{"num_hidden_layers": 15, "head_dim": 64, "hidden_act": "tanh_gelu", "norm_eps": 1e-05, "positions": "learned", "init_std_qkv": 0.0409, "init_std_o": 0.0, "learning_rate": 0.0127, "warmup_steps": 200, "decay_fraction": 0.877, "max_seq_len": 384, "train_tokens": 308600000, "dataset": "wikipedia_en"}
Each number is 128 + 24 x the weight over its row's rms, rounded and kept within 0 to 255. Layers, rows and columns count from 0. Numbers have three digits each. The size before them is the row's rms in percent of the matrix's.

# k: layer 8 attention key, 256x224, rms 0.151, rows 131-190, columns 0-111
# q: layer 8 attention query, 256x224, rms 0.155, rows 132-191, columns 0-111
k131 096:143121142145130139126130140131149117089115152114115168091123186161136120135164111139155149136105150152153126146144115141131093100095137125116128150086085118159121136155127104161189142136117084095152152134117126125140132114125127158160109101158162125109092079142122099071122126139145122115131146152117090132135165131141147170048128128113
q132 105:149136127099134137160110131136144122111104170146126107101088130129140099135114139136171151117128149135135116168146115141134137127108144133132189115120136116093128111084135137128149155118094109158151176135139141099143187112086114136115135110166101178162148107139133084095128091116146130103099125147126118076090104137113137143148115098121
k132 104:154099090095092128127090126118141114111140178147104119130162134118128143140103093115145117147136097100127126131160131165135126142123131118142125138136093123159169123117129134152128136161106126156131165068123157155097086112139139127091123087125122138119150136081162162154147105136149109140093110087130162158147118123151150142127118147118
q133 092:157144123165132098123127132166101157084122113139127078130173144137141162129115120177118122143125132118159120120146106123167132097141161106109136102139158114096076143153062143147143105151135125133109138154097129137157107136119138148138112104152151113098136094137112133135135141166170116117104106146131127147120144105116181117154122181117
k133 095:106145118164124125084100137153109157120072157152120104135117139139088161128155125127109154140141108117141169109094136143164115122125111097128185144128089142106129107157155144161130171142154122139156153132094101153120127112172122124115114127147114180102150130063122077078159124138130139143116126120151114129149129127124147149150117093111
q134 096:083110069144153147105113135093133162088174150089105089122134135144140153114097107119148121112153113149076140141124190137172086136133122115157167097107140100123121103085122091132186145125124139135106137113074162137137095124183178110085135111140165128143094098141128162135125141078094133094128109120128137156166124092110128139124128157124
k134 100:121121120150121111107157131137097115148130131145111118166149146119173179138130139086123112137095164151136138156148110106193116101104112093117137166143119131126147086147153154119101149143153137142144124140102129171082134135160149153139116120140148133108141104114094120130124130110141153093132099120127143112135100091133123098175126128170
q135 100:151112135112141170087147159125140114120146101119112140087113149092130165154077138101135142116160131102159164136183114145142134113175114158157134153130127169162151125109146096145143093069115120141128118119124156147121109152121159113176117075129125101122084109118123126129106116122110147121121142127100118104148091160133137166108121108168
k135 100:130127136137123093133112089126125146117115129080127155155096125110119107152148153169105150129111180145132145159129106158141104132110115139098161135154098148104158143124164105140104102118098118129138140159169131103187096128092090123095125051161101118163137143158094155154086100177152153087144163171154180088119169145134138120139142111162
q136 100:155135154112128094197111145129147116156131104136125105174074105175113166144120154142078161118104124139159085128118111133109132106098103141130123122109100136092139126125133102100138109172119104105150116151138102141103166153136117121110150140137108162117061109129124164150131146125122103109170137113142081151180130122152122168099118112141
k136 096:170127137133130127086164145151163124143153150144119103138153103141062114109089139148163149144112145116083124117120166113097106087107130121156140134140140115166118154138157122128082149122123173135095105111139107116162109089119118126125107157139118126131144123165144120107128102124125134135106129154084105136081106139112134112171186126137
q137 102:161137121106164099120137151122118118126118111184135196137127126146101134111128124124155128115095118156141151110126136081131133187083132086132112122135149130113157123110098191143150116144134124154171109130115126139119143097149087139142138136122141133136096129124133148141156148139116146102117136108097102174153099129141136102083165128128
k137 098:136105138098151112111088137133124128130122134148163127156127114109169160149116112126111144125101142125154131167134121133134141121126069132089100127185149081084124146135141140205158128149119115125124111117159155107114088113139123129190136148158138109094082112122104151164116124113108111139111107128104088119121123078175118108167109157149
q138 097:096092133139107138158158130092154139149180125102120166143092149148139184131084138110143144150148090104156123138121107142152103163128107136140119114111105133146140143154126125181111140126111129096127107070131108111104140136135101109124139128093136101128173098144085121130103146125140144140095108180119174159149119136132118102148097088143
k138 103:139132142149113136142148140122085128105136143125157144132086146115148128101073106129147120142158127067107138131157112128127127133138065115141084159110115158108095125132112182106146179088123118123155101120115132161141116164118179114109127113115156122145122111132060148154118108105171143133141125135140131118141138157149076083104128127129
q139 098:144128121173119113166106169108128057129140138121139116124088135118101132128130136129104128130109068093128154144158136105119080137112140136163121130091106131106120130115143130123111107118088176155122137132104129132133126114136115136180110152121139133118106129145135125132150142137136094143082174131144144094123127104147128114119074119095
k139 097:140205145075097107118074120144162143127106113153110162137171122173146096103105163121124133161111120107114121074159149154120126126146145159125192121168166168096153148139090128108098151107152096135132116144129120165150157124149136102155159108101128141080164102149073155126108132141101140081101122108131123139108118136125095153140135114101
q140 087:084153147158159147089164138113117191123094112137113139094122100111134102130156167122130126073144148089199111108106149134109126096107146161144159134152112093116111136126135172137200142123159138154134119126156130115111125086145130190153158106115122121149120135140134096082136129128148117169128174102114106113136090120088125109144089129133
k140 095:097124140105130097117107089153124176129126098130085120122164117094140132117154145106142089143118137108147122132101121166121173136114131154145129164109161092120107117152119102156128141159137153105093088137134132143141125172146131171115181133163101077123165066096158086125169096076142167109158141120124125082090148148099129115123126119102
q141 094:156153109128166089145160142110152140164110134152118104098085119119147152108146143135101109172118130174120145116151086127115096156102141163136147095136095107094150075127101191159101130142152120145135156123119106130100122124128145126145087093120139142125129095126148158109110088132141103109130164114153140075140096113136144163071107117094
k141 091:115117081100130162167115151119144141133150148101108156158098175135129139123088140166140110104082133131147153100152158132146135106158147113164159166131127105123097127134086119130135151127101127147121091127124140129122107159109129099104150073133131181072114167136159130120103159110102113116139106171161111101123110110131140138154134123121
q142 089:090100133157117099132132110135110108134103143099120117147107143152192121196135113125090104174121071097083123110133118137134148108169130150113103134097115148127140112113136117120138145104166157088116142119149126131093080146135150127130136137176162104115121129117115137153189117115155094170143152111120134180094159149157107144170135110136
k142 090:119106074116141145150132132115119178113139149134138115131110164149143130121185078132148116104112128134095139127074123074134132097113146124127120089184183130177128172135134090073142096132134133140152076111114104110151164177139139131155131104128113173174127102143148162125106151164107132140090158109159104093108101123107108084128136098131
q143 112:114127148131101100097134149108122122140127139135164114131104110131112134139097097154116118110106106125130137127098125136103153116160156130102094138144108126122110113140145169135141182096145108105161140113159114165131152142108071104140108086112154106071124170065129135179093131112144144127133090073102158110098091123111131150116130104112
k143 107:102092115151120111141107129139122138177138122102145165141130096170070167100093110103123117131142121162117142110112115073160144124124157127109112137127106126147119137151106137154124154107097113091150112123113049167134105145122154154141116106124112102083162128142118176125117127124140113131139168131067106145150164147128101099148113100157
q144 093:154104142093103133144182151111155109109102098114134115124116091127141102116126133120139129100094141132137138149112096149113117151161118147143161157150144115114131082087140104106146150133105160109148143128147097104133078166124124151124140160102136143112077104080125141118120134140090165146085168103153166129112185154143144102112135129081
k144 097:141141127148111151155161146136150145146147141142129116141163078139126067134132125148133082106108137177121151128119096145174163108156074128165134153161128152152143138090105119108136149098137125141109111141096103129127140142142151127128129114147133121100132155139130088136141137121162140150142141152131124128091134089140167145127154127137
q145 103:124120123098124093135113134140119120129163123168159106130161136154111107173147113156131153128072125100178125118129115103153108112140150167117124111149100175136153136111169079166071165113119088088141105129150100155147114104115110095143134139106148123105123174119111139134117117130165166181120094144114157132117045120134139124125158130122
k145 103:151112135123090136149096162149170095146134122130136169135118132142125110119082124166104116139121117104161130151116083062145142134155100138111137141141073122120165116121109149130082150110144101112166087094073097138136124133105138079129122169108095160118141115150127139117154089152164123146138131131084121161139151098158146082132141132104
q146 106:124110171109112096132129150138123100114163131162114137093122123157116107141146106104122135158119082142169159122123166128132123164116172179146111191149118119094116139119123143086092131156148167118124132106136128114114130116116087127114157120159143123139088113081130132106136097118119140151105087147159144153090133086135115125150121103152
k146 109:101143098163101078133120139137093108138163140162082098090107057150147121088126184153128138138130136127157141141118168147166133150121134113150171128178147147129161136113077162138130143108146125135133146129121136130137138103147112133101131137111128102158085124152156161132146108119113100121095147144122145070116158101115130123161122117114
q147 103:157157102156107096168141149112122153178156096169144098132155113170111137117093146107118162143091092153138107116131103127143114149118152111120137152133134161124108113181086115108102091118126124150092138131143138148141084146096125104109133120102102138118102176115128121162133150128141166138180142103139092118120127087093123111119136156159
k147 100:112125136139082124119119129116145113150133133161174144107147157119164123105094131133135170097095138169122126124117126125050144185142095129165072136132119137105121113139154185118138103122142106161124124114138126137144120089116115129112130135069120134145156119128172139122144129136170161141121118135072126139172119079147081091098116126130
q148 100:125155137061117141102156115163098112106121199154127132113120161142107172122131159144095120134155115097165134156141139120127115122120123089178157109119160094110127142114160154090127082152093148080113164171154134146132098121143143152127124116160113119182128154153152142121098133124134105134120131156104138181110122121162124106176090134170
k148 100:129116142105182115119103130155110169110113145145117072151098142098114109105129131108144146123144127146160108121111094092140102148160140140132119130154169153124121130150169096149105147139111126129159138116107146127123145170121124132135105118158131099102123118092149108138167085069092119145112158097133178113132129119127167132120123124114
q149 106:108149111139138135113113132134130124139130101096134113105103148127148148150125131150117166128120111151108131128089157144046142124135132185123129076125133084183118155138183120130137141111106118120158126128073087116140118109163103107147131137200116126066133138105089151136122127110151118145098093092133106130131140178097138150121127165089
k149 104:115129162142150138114137099081116149112141078121112119148123158150104135147124151085095157124113146081152162107134114080118151084123124123112082123169125115113144136117153152159118140120143096107149122135167091152176084134112091091129136138160168138154185105151095124095089159130140123088148111093104152156154156119099102096120097164156
q150 106:093097099142121098138110123157134132171150161117154121126152150164122140112111116156097126080112124103126128092155113114161117111107127152099098140109162162160128107113127111071094138106091099105124092130097107098140148084090147087171132083125168104122100156119087139161165105146183128114111135165099126125133167095127136128115106143095
k150 101:146115139100100089142131149147150115157111103084131124130119089153088096095087115111101132122101147085150145127102136124165125136106128144148104143137138163135163136171097139093134176093141142157095148137120096092141131076124118138137170124143137141129146162117120140145119126124139121115133198103094126149081094115142107126141147155123
q151 097:121139120119111067145104136081118108176114095122126128145136173146168126142138168175119141136106080124113086124169161131117163159095151142089148109097152131118088089137142106089076124148125145110123135083149106141124135142136146120170138150141134144148170126091107118187157140094119116168152153146113108110114085135080137128084144121156
k151 101:159120132141145111156153105134115124114162109162110156104121180174126120147145116153136139102123122123130133138135143139137159109113163151141072160113131151145147126106164108104124109122145096114135069142114109168133172101161088108152111180167109124121157141137149174113091125093155147144150130103093099142082101116150115112179110115135
q152 103:162121107147110107120118137160111120137159117123113066099174151120143124169133145148089142148128166070101135098165156154136173107138137175103084119099144135135150140177124127075124158114141176105142151176177096117132145120109137124156076129125151131142154158073095141146117140139110127124113117120138109120115112095150122143145110134164
k152 104:111123114125119110176107149164155149141127105130140124122113142156079083093123142134099117097149134116116139117111097114119103130102158143126124105156152089146135142116097122105125138176109139129114136119119114116093123146167135165145107144134095127180152092124102126095139104153139106100133153166115123109110111148095116061152134141107
q153 092:152131133146179065100103086118135109084078113132088118143145132155120131119138200158165156116149122158143174094134101116117112148117102096148138125079120150128117139137152132138121139144143107090154150143092128100152137132142156114156166116153090150134141144103086130126158145161121174132116107117127110109117082105149145161182174150152
k153 097:116116139156128108155116156136132121103114143087112137104175146138135121146157123135151139123119153128153152116160126118168139125094124137167124115142143091134123126119182127128086127147140153108171158115100130138114104071137115123111096118147110122110151060099107144081124137127084096108089107181120121132169130131137173147147120091101
q154 105:148141178134084141147123132136155130106139128170108118157167136163084137083080115198144128133139128130138088138121122116166121141160155115142176112125112127136139106128128128176130106149145139116092127112126131133152112117115138126137096110136128116146095155111138155096164151129116115045099134111116154113110110122135090115113137110118
k154 107:173125118117154128146127066146169080140153102140160127116154130069100112135094141151134101104106086124139122106095142146123130067128121099128128127143118140100140107108113135128133127103106136084118187157113182189130155169124123107121086123123119094107137166137125160130137168151147147090104117131138086119109079125165149127140126100134
q155 100:140123123114138126188123108110127155095141148110163137111124103081132107128103139124126098153141088130127095168139125087131103185144141142114172133149136123088147109120127130138114130106130099127189125125106127125100137149111127107184132148101145137104086110138101118156139106104080115108137126139110188054097135112119118110118147156140
k155 102:090165136119107123112118174127107088151166113137138128174144180175139178157098123099150106139182092132130132150101115102093129129164138088082135140192074146112140088115087131139129173125140117087146124131136161135080098100114119124070113136108128122095123139136120146139172144154143149148116116125128139112095111124141101099157101103165
q156 096:126131136164097133139144121164087123127138138137115120134178150122112146175162117064139151131134161108120144080114113127101121164150117156103148128094103134131128118087098099166088156098115141124088133123146141146145106079149166128118129122072122144121120097076133149133134100156100127056124095145140097132142125139128145114147107132121
k156 095:110127151125116140118133130116140142181160149138117146139109093132105125132119108141098142089110096133174108121112133128136116121154168136115131110138086128122119184149098172113123128129118126200167140145116108139100125097079189109123139172122115115110153147109096091132149128119136146120144140141193127145124164096108119155154152097102
q157 101:083120121093115104117130134118120098121167147110115151107121095103114129126161141085097131109116110146129129105151116106148106125089158100119157152122145136121088098143164179178175086063153115136163106161127124115148111108123119138117127162119126182121126094175109133077111140145114079125124138114117127152147106138102132134153118133129
k157 101:106126159112151144136094162116111167092131131123080116096143120170112170076108108113125123135138146111103071151105148194103094106196106110145102084123126082128110088102146151184135110160152190096129164146122109167149080154129124104098156127127162140113083114119104128126116145137137094111099116126137118145140146145102119133090136079124
q158 106:084155143142119162167126067129115147121182161104128171149091114132127103102155117115137107112143170160164129127119142137093130105086145115177089133144119156123078136184158132128141108096133144091113106115124104124100117115092107146165122143178131162092136111177099120102114135116096128138125131105079122158112105160115143143123121122184
k158 098:114148134165108117116145138084123081108112101122110187112123146132112134107120130113093103102131174070152099145111123123117134148132085189104102122146126136179124120160184160135144101118167179133179127123154123126149141153138087091149145127140145126138144121082161090152139094106143101119116116117131148157134140115118087124152127125157
q159 095:113153141173083112132119143101140120180130075087139139093148128102129136110152164107148092141133136138136104173150133167151119170115160133107094118091136119092142152149141143147100099142143137148102119174118128107098116087152080110110142167115106110146113154093120161132137154118125125115161136113137154173109114175182126123108107098152
k159 097:165103168132094118129113195123100117093127092134158138140109093119109132145109163108150131133148097122125117117142129124139146167137103147128140124143134126128135168137137110137124095099123087160116132117140095177101135111094169141128116102118115113106126134169102119150110176099159169105110091141131102147126112126117126129124136096140
q160 091:091108133099108136133132142163088087128072166097065152136162131117147136135139123166134119087182167151119124122125130159142107161180139153165118156100146127129131174117119159150136130111186104164141132140112145113111099108147102131070112158111147143126141106166117100114095109103125134146129165126107153119108120116082144130132121140141
k160 091:121115123091108123115112126128113107194104140126106135138172102131163156185122134164094108122095125115111120117123166129165141110119121123152159104133116142136129085163151128129110142127130119141159126140163120141118150091124138111157128106139143120098099157079131078138146059153106156149146135138129094107155100148091167172113126135122
q161 095:194128122130171135155088114109143120121127155118136110143165128154117088137112123114114082129129137134130115129138061076089119153152118118153102137166097131124122102160116118157140108133097088127155142132103101105110140149126152151112120090119136108136115108139186101140116144164119110098174132111145129105144131127151135115149112079144
k161 095:138148142134089104118168125126126111140158153114146115164154163138157129135106136100143133126101107152104126105144136159099167110158140122111133130098110082122128146102134122120121099138094083107140154109122133140116157108103159151084116115092097128079133113126181151156150147148103149131101149143138139197157112089138130142129139145121
q162 097:127116149124137127122104139101139115178157161126122135082145183115171156145135091123098128099084129165119182126094145143088139100110143154115112152106093133109163170133137103124140145105111157129119146134142192124074100137103119132158149157130166110143137123120088120159157162099127165140127158113124127127128094126109105155133127129083
k162 102:114124113079123083117133108129139129140120128128163151128107133143121102101114138116112130139128143106139120136076115104135144114118155099127123173157157161115139130126124125141088121128150151094160091131137103139125174092158103150112150117100135126153102148161153171125135125108124126140146083095093102082122160120123140143123122174123
q163 100:108127128157138123092123085163114143177143108107133084096071149199120114156134115143101130119138124102193123117134090129105084115121168155124126153129088122082114124105098114096138138088161159133143129137118112131104092122168120115148081130111130113104156156079137079146126119123145111195141107114145169096125144161140102152141143124115
k163 094:137145099098088067125158136120130167164116150132093082117091105145094112111110126121142099136141128136102106137095129107118150137135110171149166135126091144165127154126103118150137128135152144110154107128147114117141098145112119134069064119140143137145139128124105122121163121135110113135123106133130145120125152158122116179107138138099
q164 088:126059127162095125076108147149146145117145155150126165149134102088120140165159128135128119121145129076101092140090125132141135105131149133139151133164134134132165133113137143118091124157109132169146129137162148124128110135140122132127138083129074115129134126185110138114122128165091137096145137182126131130112148156119137129166118110160
k164 095:099144155121100142123156160162143122111110155129106143137137135097150179100155134087128118095154115124176128107084108111129134107154136132141139093130166093142122132125123097127127163124084170127081181125140145144133151169145162131176130136145140107194133072140095125115132111103122131159085131160172146116137142142136154119140163145132
q165 085:080113109157174112105111102132110132070099174146172135151161134082097130131154132073114115103156110137124085140090111094159095086110133168126135092109142103128105182148096140142135102131121128135112096109116165093144137131112144135170144136136120134127142151115117133120113109123170142119144139153121146124143092108120111181156154123137
k165 089:133120119142143143157114143129108142131123099149170141108114136092160111163134132099088154154153128124155113163097156088130131156116116112146158137141130086139165159116120141131119127110117158145117129146110161140155104141120137123139104141149164146128127160103117144101173109137161135127130090181119150156135081120107113157101134120094
q166 095:100180122101100123126144099137131148080126098072127107126138069073107129137165130168097138177121124098176137077102138131163109154091114130157120115130152129130146170156139116148127125152133139105116148130148127095132145147144088102161126126127102126139109117117151144124148127099128152167131108164168089140117107098080101124113151105145
k166 097:128119097090136156133103124076117168135126099097115149159138105125134136131109138120075095137145149109139129177135112097125109172156166151123152121137114098104114167132126140145134127126151149114166123095154133135105138105080138100125132152147110148122133154152107129115124104045100150120134117128125141151120118133118135108114108149159
q167 106:128131135142114124133112163109111120113132161094117129123167157114104158119135145145139120172096137080084138156125111145114089151156138126134135135148102116114126121096115131156154108146160112120144140148142131150109102139115111147167121092171128177178125166122117138120141152133120127101131121094120116142085162152118087120115146136173
k167 104:127137124101164139170153159119130100122165120118155129122077170085148101102148128136140117146132147091125137135109117159146098143164153093138162164149111111147169141148116089118128111141115129128178150078153125168098143143131080092169097146082132150119136157108122130102133135099116170148144131105127105182169121127140082151138159111075
q168 100:162161134147127117105116133130130144137163120110108140100077151162124138142089150156135114133149076139153137106141153169126139118114107176096114160130146153157129127122145087097163149106125126151145115121121116100125129105113140153155119135132140120067101135127090136153062158145132152133112140088126094134106059119183119104123155072111
k168 103:124161153149138123131126105110134135127133104151120140124150137151107110138143163122161134135166124108153128145124121068118153107086092131124086122171140093159143153115114117127158145116140126089150153087141121141167108125093107149074123129152117104107119109161161136127114114114133097090117178098105146078125093148139111092100128101131
q169 101:111156154137087136135132117117165156126188130134115076141136112140147147132165169103128146172155140116122117155173131160129166137130118129094094115138112136099119115141158112121121136120086096111103113145131106173137102149112125105125151088140133123153116151134125079145124136136158162128127074144092108138146074122137097130135168117164
k169 101:145094142121063124147127112094136104085129151121116117138097108121158152116141122144141102081131108144144103067103138113122119152122173144163121118159104146110107136135129155129141119081131166151179128092114086128139094130145085081137128185089150123101149116127147106107126146148141117143121151127152160125113127114120151160105125101112
q170 092:106193114128142120140117134104123114189096125091144099124122090147113128179144127150140139109119091136134139127141092135115144137117151115157104143111133129138136105117140109153120168136137142112133113067150136174125161149083158130140093110164137135092125136121140133160162102112119166141138115118163132124086113112127092117153099093145
k170 093:059125113083122091127127164139158106172149134088107139100106118149167132136153172106143113153143100120143140116137141119110162102130134119129123123120179115155117149136148098095130109086097139139148140114121099119150135108118152167123137134108144147110147121116144160114153158089156163147130102104137180103121097150142090077131106120159
q171 093:171093104120146152112114170169112129099071135100153123103165116120144131132119118120121105143178129150128133140143140153123145128137173128132133140109110145074140117156144111105126153110108113104066149129152113135106121120096150117109153089137146146122104128136133142132140142139160110173115124136127151136102096114145090129140055156162
k171 104:116130141124116123149097144157128109141143142119097166137121104103102125105186113162122139188141092118082152122161100134104176120132132146120138140125115151143142131144097149140093115128143158132125142115174153137148123144114136151113074138112087112115089138154150107123109146102148105139095129111114109126121095078088110134143144113151
q172 100:106149127141122124123107112132106126130116129136113138165107131123112097109174122175170134129155125120123141111142178136135131129118111090115124167133123095110116110145085166127167147101170094116172129142134161073127091096128116126131115127119112163124110158181122133177143105140148133105134157140147147143136127128091143155155115130165
k172 095:098126139121136103124101124118098136101149140092135163137150119140145199118138116127081141112173141100136105139113149128088125148094122107123108113128100104154113122114158106125092141156162123115121125108124143118095115085154150144109121101130113153098101135099166094173161107129175103153130173162107126127140143137104168165162119128110
q173 102:123125177111150098121129110107135162113152144138123162112159160139118154090111128109171131181103157095109125120095146104087128161155140122111155147143097153121100108180151140172126092149116096133124145098134141137106139126157096112119159117146111157125110155165120145139107093099099086140107177118139137153151146136157085153189122150070
k173 099:132110162100141112124144150116098173077157139126124125115126122087085178136124117136141117103130184154103151137110124139216120134133124105132111109110103114139126111094164131142129168145092113107198148136121153118113117152147121101206133130139123140096148111180154155115076117122102130156132149139136122095120126182118162131141113133132
q174 101:109124120153099173088163141136142129075154144111108116151166099167119133158137116140124134132106092144090133107146062131121157111109151133112099155105145165124147099115148102100111119174125132123118148101115130143149111129153131116134112125061089163117101144142158173086150143151123094115144126142147104105127153089129123143136159121155
k174 103:184105116089103134135070143108151131126126165129105121119107113124125144117144115133114092118120137152074106082125148115115119076134123129138130137113147155109128143152113080125092177171079131125123131148155100130150139140136175166160133141111116150157117129140130151140137169146122156098123146168138094113137107074154133147085113117123
q175 101:133134125143143175146092146157137110118129170124116093159117076135114104096119170132148132150120124104158140130142135133102063127131159101137128102120112110127137152090175108164127095138132112155172161115132129096148149116139115120137155104061082108099102076120136118120144104111144142127108130143144114131139076116099086121158129128139
k175 102:153132104142144153152099094116119131154186120118144125140157126091126134138124149114118125119136101138119073150143129136123099154148129156143161104181110124102118129114136126098100107114131116062137144109160159159115106146075145108106150145112102131084126121109160122129107111116102139163137126143109159137149096133166129145101150104147
q176 100:099158135127082131106146128119147164113091115123130113156106126132135145136063191099164113115102127154116100127129094094114130148087149128121157157103109148110156124121121110159129103127096163130135112142135133108136139104126166140087124099112164150139081120144168122181110133127085131129137154092130176159118139129167100127139121101109
k176 096:172099113126123177123174129124104135093151144125112134114195110128129137180135111133116110156119111160118161129126136117123195129138128142124108109171151122090128136145119110112118105135137146123091142123141099117133112168090112144083176113114105172128119046103134125131132122084144143122109119119180120137145117114124105117147129124132
q177 099:129126108148142167141092090118145123145183088104173131150075143139121144134137100134173142143107113110161130094163129120140103144070114132162126125095149112167113164096178125127128139164176136099120158114123130144113172148103098118136093111120171149146143159100067104101127116098098104107105137137123145116126110174149114120099133146137
k177 104:131162073161153118129115089134119140165114159142135112147101100151142108133090151136097107159118147095152102123133107118108122145119096137168122111129096145123125127129129147097097141134088140115100131134106108110158139080111102112115080114098090084103165120100112125187101107109095140122121137098132124106156133122142114153169132080113
q178 096:104132104142100089121065103129096148162138091126138098108116114133132121133178129109101097111145164084145144100112127096103122155161115123128128152110156119151184164127109137124124181135112119153127137139122144142143122118131163131177124165148111141100143084109073110162127133149137072099112141145109164179093125152137111097148110128146
k178 107:102125128167143099109123133107130143124073107157150146102133146120118120123108109105128130168138148118131120140135138127139128090106114144108102080180158133116130133126129152144127107101163160145127100129129110112150138100149146110103109162136116158152166117134112079160074107148123127144168197146170132146079100157091112169140086106127
q179 099:148117139170086147137102129125115090128122073138134119117117114138116142138157116149118120089101129097145136132132165129126133129161097152137132157112120123128124111113124113108099124153136140144117142175121151145147159104095100092141127066111117130123133161096128129122201097151126109167153145117119121171140118109127165147074129115151
k179 103:090124095139111108141090147131153124156113108113134094166105093131127123105089129122180127133126128089138124057126118130171093114127125159143147103118153131093127131146170173135145160144095062146149080152136128117106164120118091115142116124117097127097107089128118081125164102116149141117133173111090150116144123116114156133133178124122
q180 098:109133126140100122099138146120123113162092117179131139166134135091148114088145133151158122121130137125126128136141118123154170134118137147093159135133141092100125159078136091123073130101144144138121143126064122130094133117151107133123098141103140115133151112145142131132112154167113117113159127138165122163098099158132128143136127147112
k180 097:147112135129110143160109116116122127099118109145142111138178122164172140155096135145126123139070133110116152132098148135099155136145097106178106138083133085092102139140128113095093129131128150119098114121169107138129128153067158120126106142165157155127150121065160133160097141125110175154136134095074120150102113140120120147131109121108
q181 095:165116129108093127139088157126129163155136149129124116141117112119127114127139105154143138097136113090111122083157090150136122103116143118154105164108131058133160109119056119104150137165145133190144137152089124148143152160155145091114152112142090111126148132115136161126161129129146128133109112150061153103100132115092135154115141128108
k181 093:117152138147115114169133158155140118175094125151091100110139132106132127129103139147188151131131104109114132148115176132160125044114130128134162094123113149151139119111150112142110140172100150125097129133153111158129118143157141158090119105115164119122154145134137157157102143094100129157167114141124150147127145157110135148060138113141
q182 108:214136102140188153102106080160147121123140155151113144109115125138141153152128108119152112125125153112119159144138131109120155106131102116128166105085113132123141128120157149151145118166078133099154149137121154152088116146150166142162155128159126127112117126132101146143108119089151155126092143129102139144121112172153136093079147124122
k182 108:128151118106137101156143104116148167143101164095170106205146131149149147099111122120108153108123141110131153100147076144154116109110075124109132119147120132183129113114153106136126093124171111114183108125124143127136108111109115111124147088127087106140145095128134153079095103100125136159157096140142153138157103120139152175157128128134
q183 103:175085147132132141120126079169147128142093165136122098097140162160099083120137135141142154142098107119140121122131152134134133097134095175125112139142160090084131132107137106139056138135104182181116140142134122097133139145125111119166098110111121191141115068139142139145123093086119136162135170136103170098127112132096137130165134150114
k183 097:183165109120119143147087136159142125135129099149131127123117145137110048154078150152150131053124130164154146095123107161129119139108112123185119131104136145133119111176078128093151139111103134137106143113128129183162159114171157134094090129085099151138143081143143111141080121098100100139108112129126145128151092113097135093129138146110
q184 094:120126099119157133154112106135108097133110144170108173110120139123187121083156122145097129081161115097146135122099123145123117137140088075109135093152134174143164138139073123163137150147120096151129145152195122153168115144142148141133112139163104138119132116113113148193164129161115095143109115092117098129130101140083116139110144135108
k184 100:117114147119122149091122124137119140178121162111150158115151154094111159126137140140101096132126148093093113156109120117114136152119150073108089137133099150127146146113129145121148154131120157162131155131112152107158100068185099145129137146138126127101135137089086184147146126123156106174136164128144111125105105160090137162145146151119
q185 106:130150148139146119143109103124100124142127070101140135120122151151170148157073134157133173086110132133101141082168126160155054115150097119129098121197100156121157111097148127143122146114115155133176106122149113135145117115134117081166103108153156141092118141125120123128163133158153144101136115149105128152131142142136160132110144129123
k185 102:116124147073130129139133106133128113128121113139137150137087134162126126157122141128106130155127133151126124073117135085145107059122075142120109182151111139105137154100107127127132152167120119143118122110069101105177127089133091136141112089103153116113099117148145100115116109133102133123126140122171100144132158141171085115164150143138
q186 099:171150138110101119111113105166111132098109137137147096080107085115150112104107176110133120154133136169154167115162105117103165131121118101096135134137132133131142162164095127126143110134095129113130107138110147148161124099126127122102083185159137149143105134096163088115127123158108111105146144150141124130118172151095133126104113143119
k186 097:119094148071131140111140089104149106150169115137105132147154144110105121097110090110124138129138136170133118156150099137083070135148156125101148112140123138145165172098108099153149112120122134112125147097137152119130111113139105100114138125160113125125118096093121078127105141168116151162139057101173145127100155137114109160145163146113
q187 091:200124092099101159151121108136126091104103156131145180091158127099188148078163155094141137123132145176136110134064112124116121138141157130132133135141087122132116089142169157140074139117148103139165158100137126112112088134090174131100140149123135134083134167108120109108111091160119149118109163137133124152137148137112099157137134113114
k187 097:100111098110130104105107121114145148195125179156147094144146101092129168167124162099121080121102148110102098098142138097102161130162128117127147103078174115191145115152121147136161110098113130134120178134068103113113087108115072130120173125152126127125135169129132134122128164109155182128128117176106153101144135147118141136186093121131
q188 100:173138144126158102106116117096156112153103121089142101133142149124104137140148108128116147128133121131134147136141098155100124109092155099159129160145105112154130141109170129127130149122131121103180100108157122154136166133145122090075096130119133102106112135122131091118134118079109123119143130147137094141100122072117114180107149125131
k188 094:118117141115145170160107117117107035131125094070125112144089113096121136130103100100090113166115132167122154124152114148091129162137143105106116124158121110172140065126108132082111129101114128117121146125103097151153113119094129170103145125102176117132147138154104163154158127138154146164130116140122156117110138139131081112134106124106
q189 100:102118091139139090172126152166170072117120125163126108144128108133129105149124105136159128155129145124144151098146122179136133127157165145165084153108123083115123121135135189103111132158118096113118122190109123153124137146141142138148082126133123130117086145101096107156124185117113120111135086140091136161148142081133129119189125121077
k189 092:147162145148151093112094131134134108138113128132105137158088159132124141118127163122117106142108102158115158164094111150161140084168163143151092109189136112120157134084150115121117172122138111104163142136114126169111108114148096145092129130167092123113121103121074141161128125131168124151089140134085085168156099158114161110152147110142
q190 097:140137128132127128099136128100078107128176126138164121120135125132104097109110177149113162161135184115074102112100093146079152114161119122119128150090132138165129134119081147124137123114106082113120134144121133103132119150111103118120131176129128116097165149093086131157124135143182124101134149122143153126132147154103125139141145111174
k190 101:156109163149129119140131131126158152137122150128145099107125107114184145100127089123116150114139167136144113089118079108102145120147136075118128129106122163100153161147136125106167112108091078136153086159111140120156106108107149157091149152152121108118139138102125161114144096165136160098138174142108101127124140168109104153129082154143
q191 103:144117111136154143170141181088102125130107137109133097198136124131166143118129136149102105166092157133170120127144119127092150116080133088102128139111152087084174114103143134114123137105167124117126110118121123110156152191116148137118113083131158110142114085098151109119143102115132082135173170134151124138120135145122112172154131156123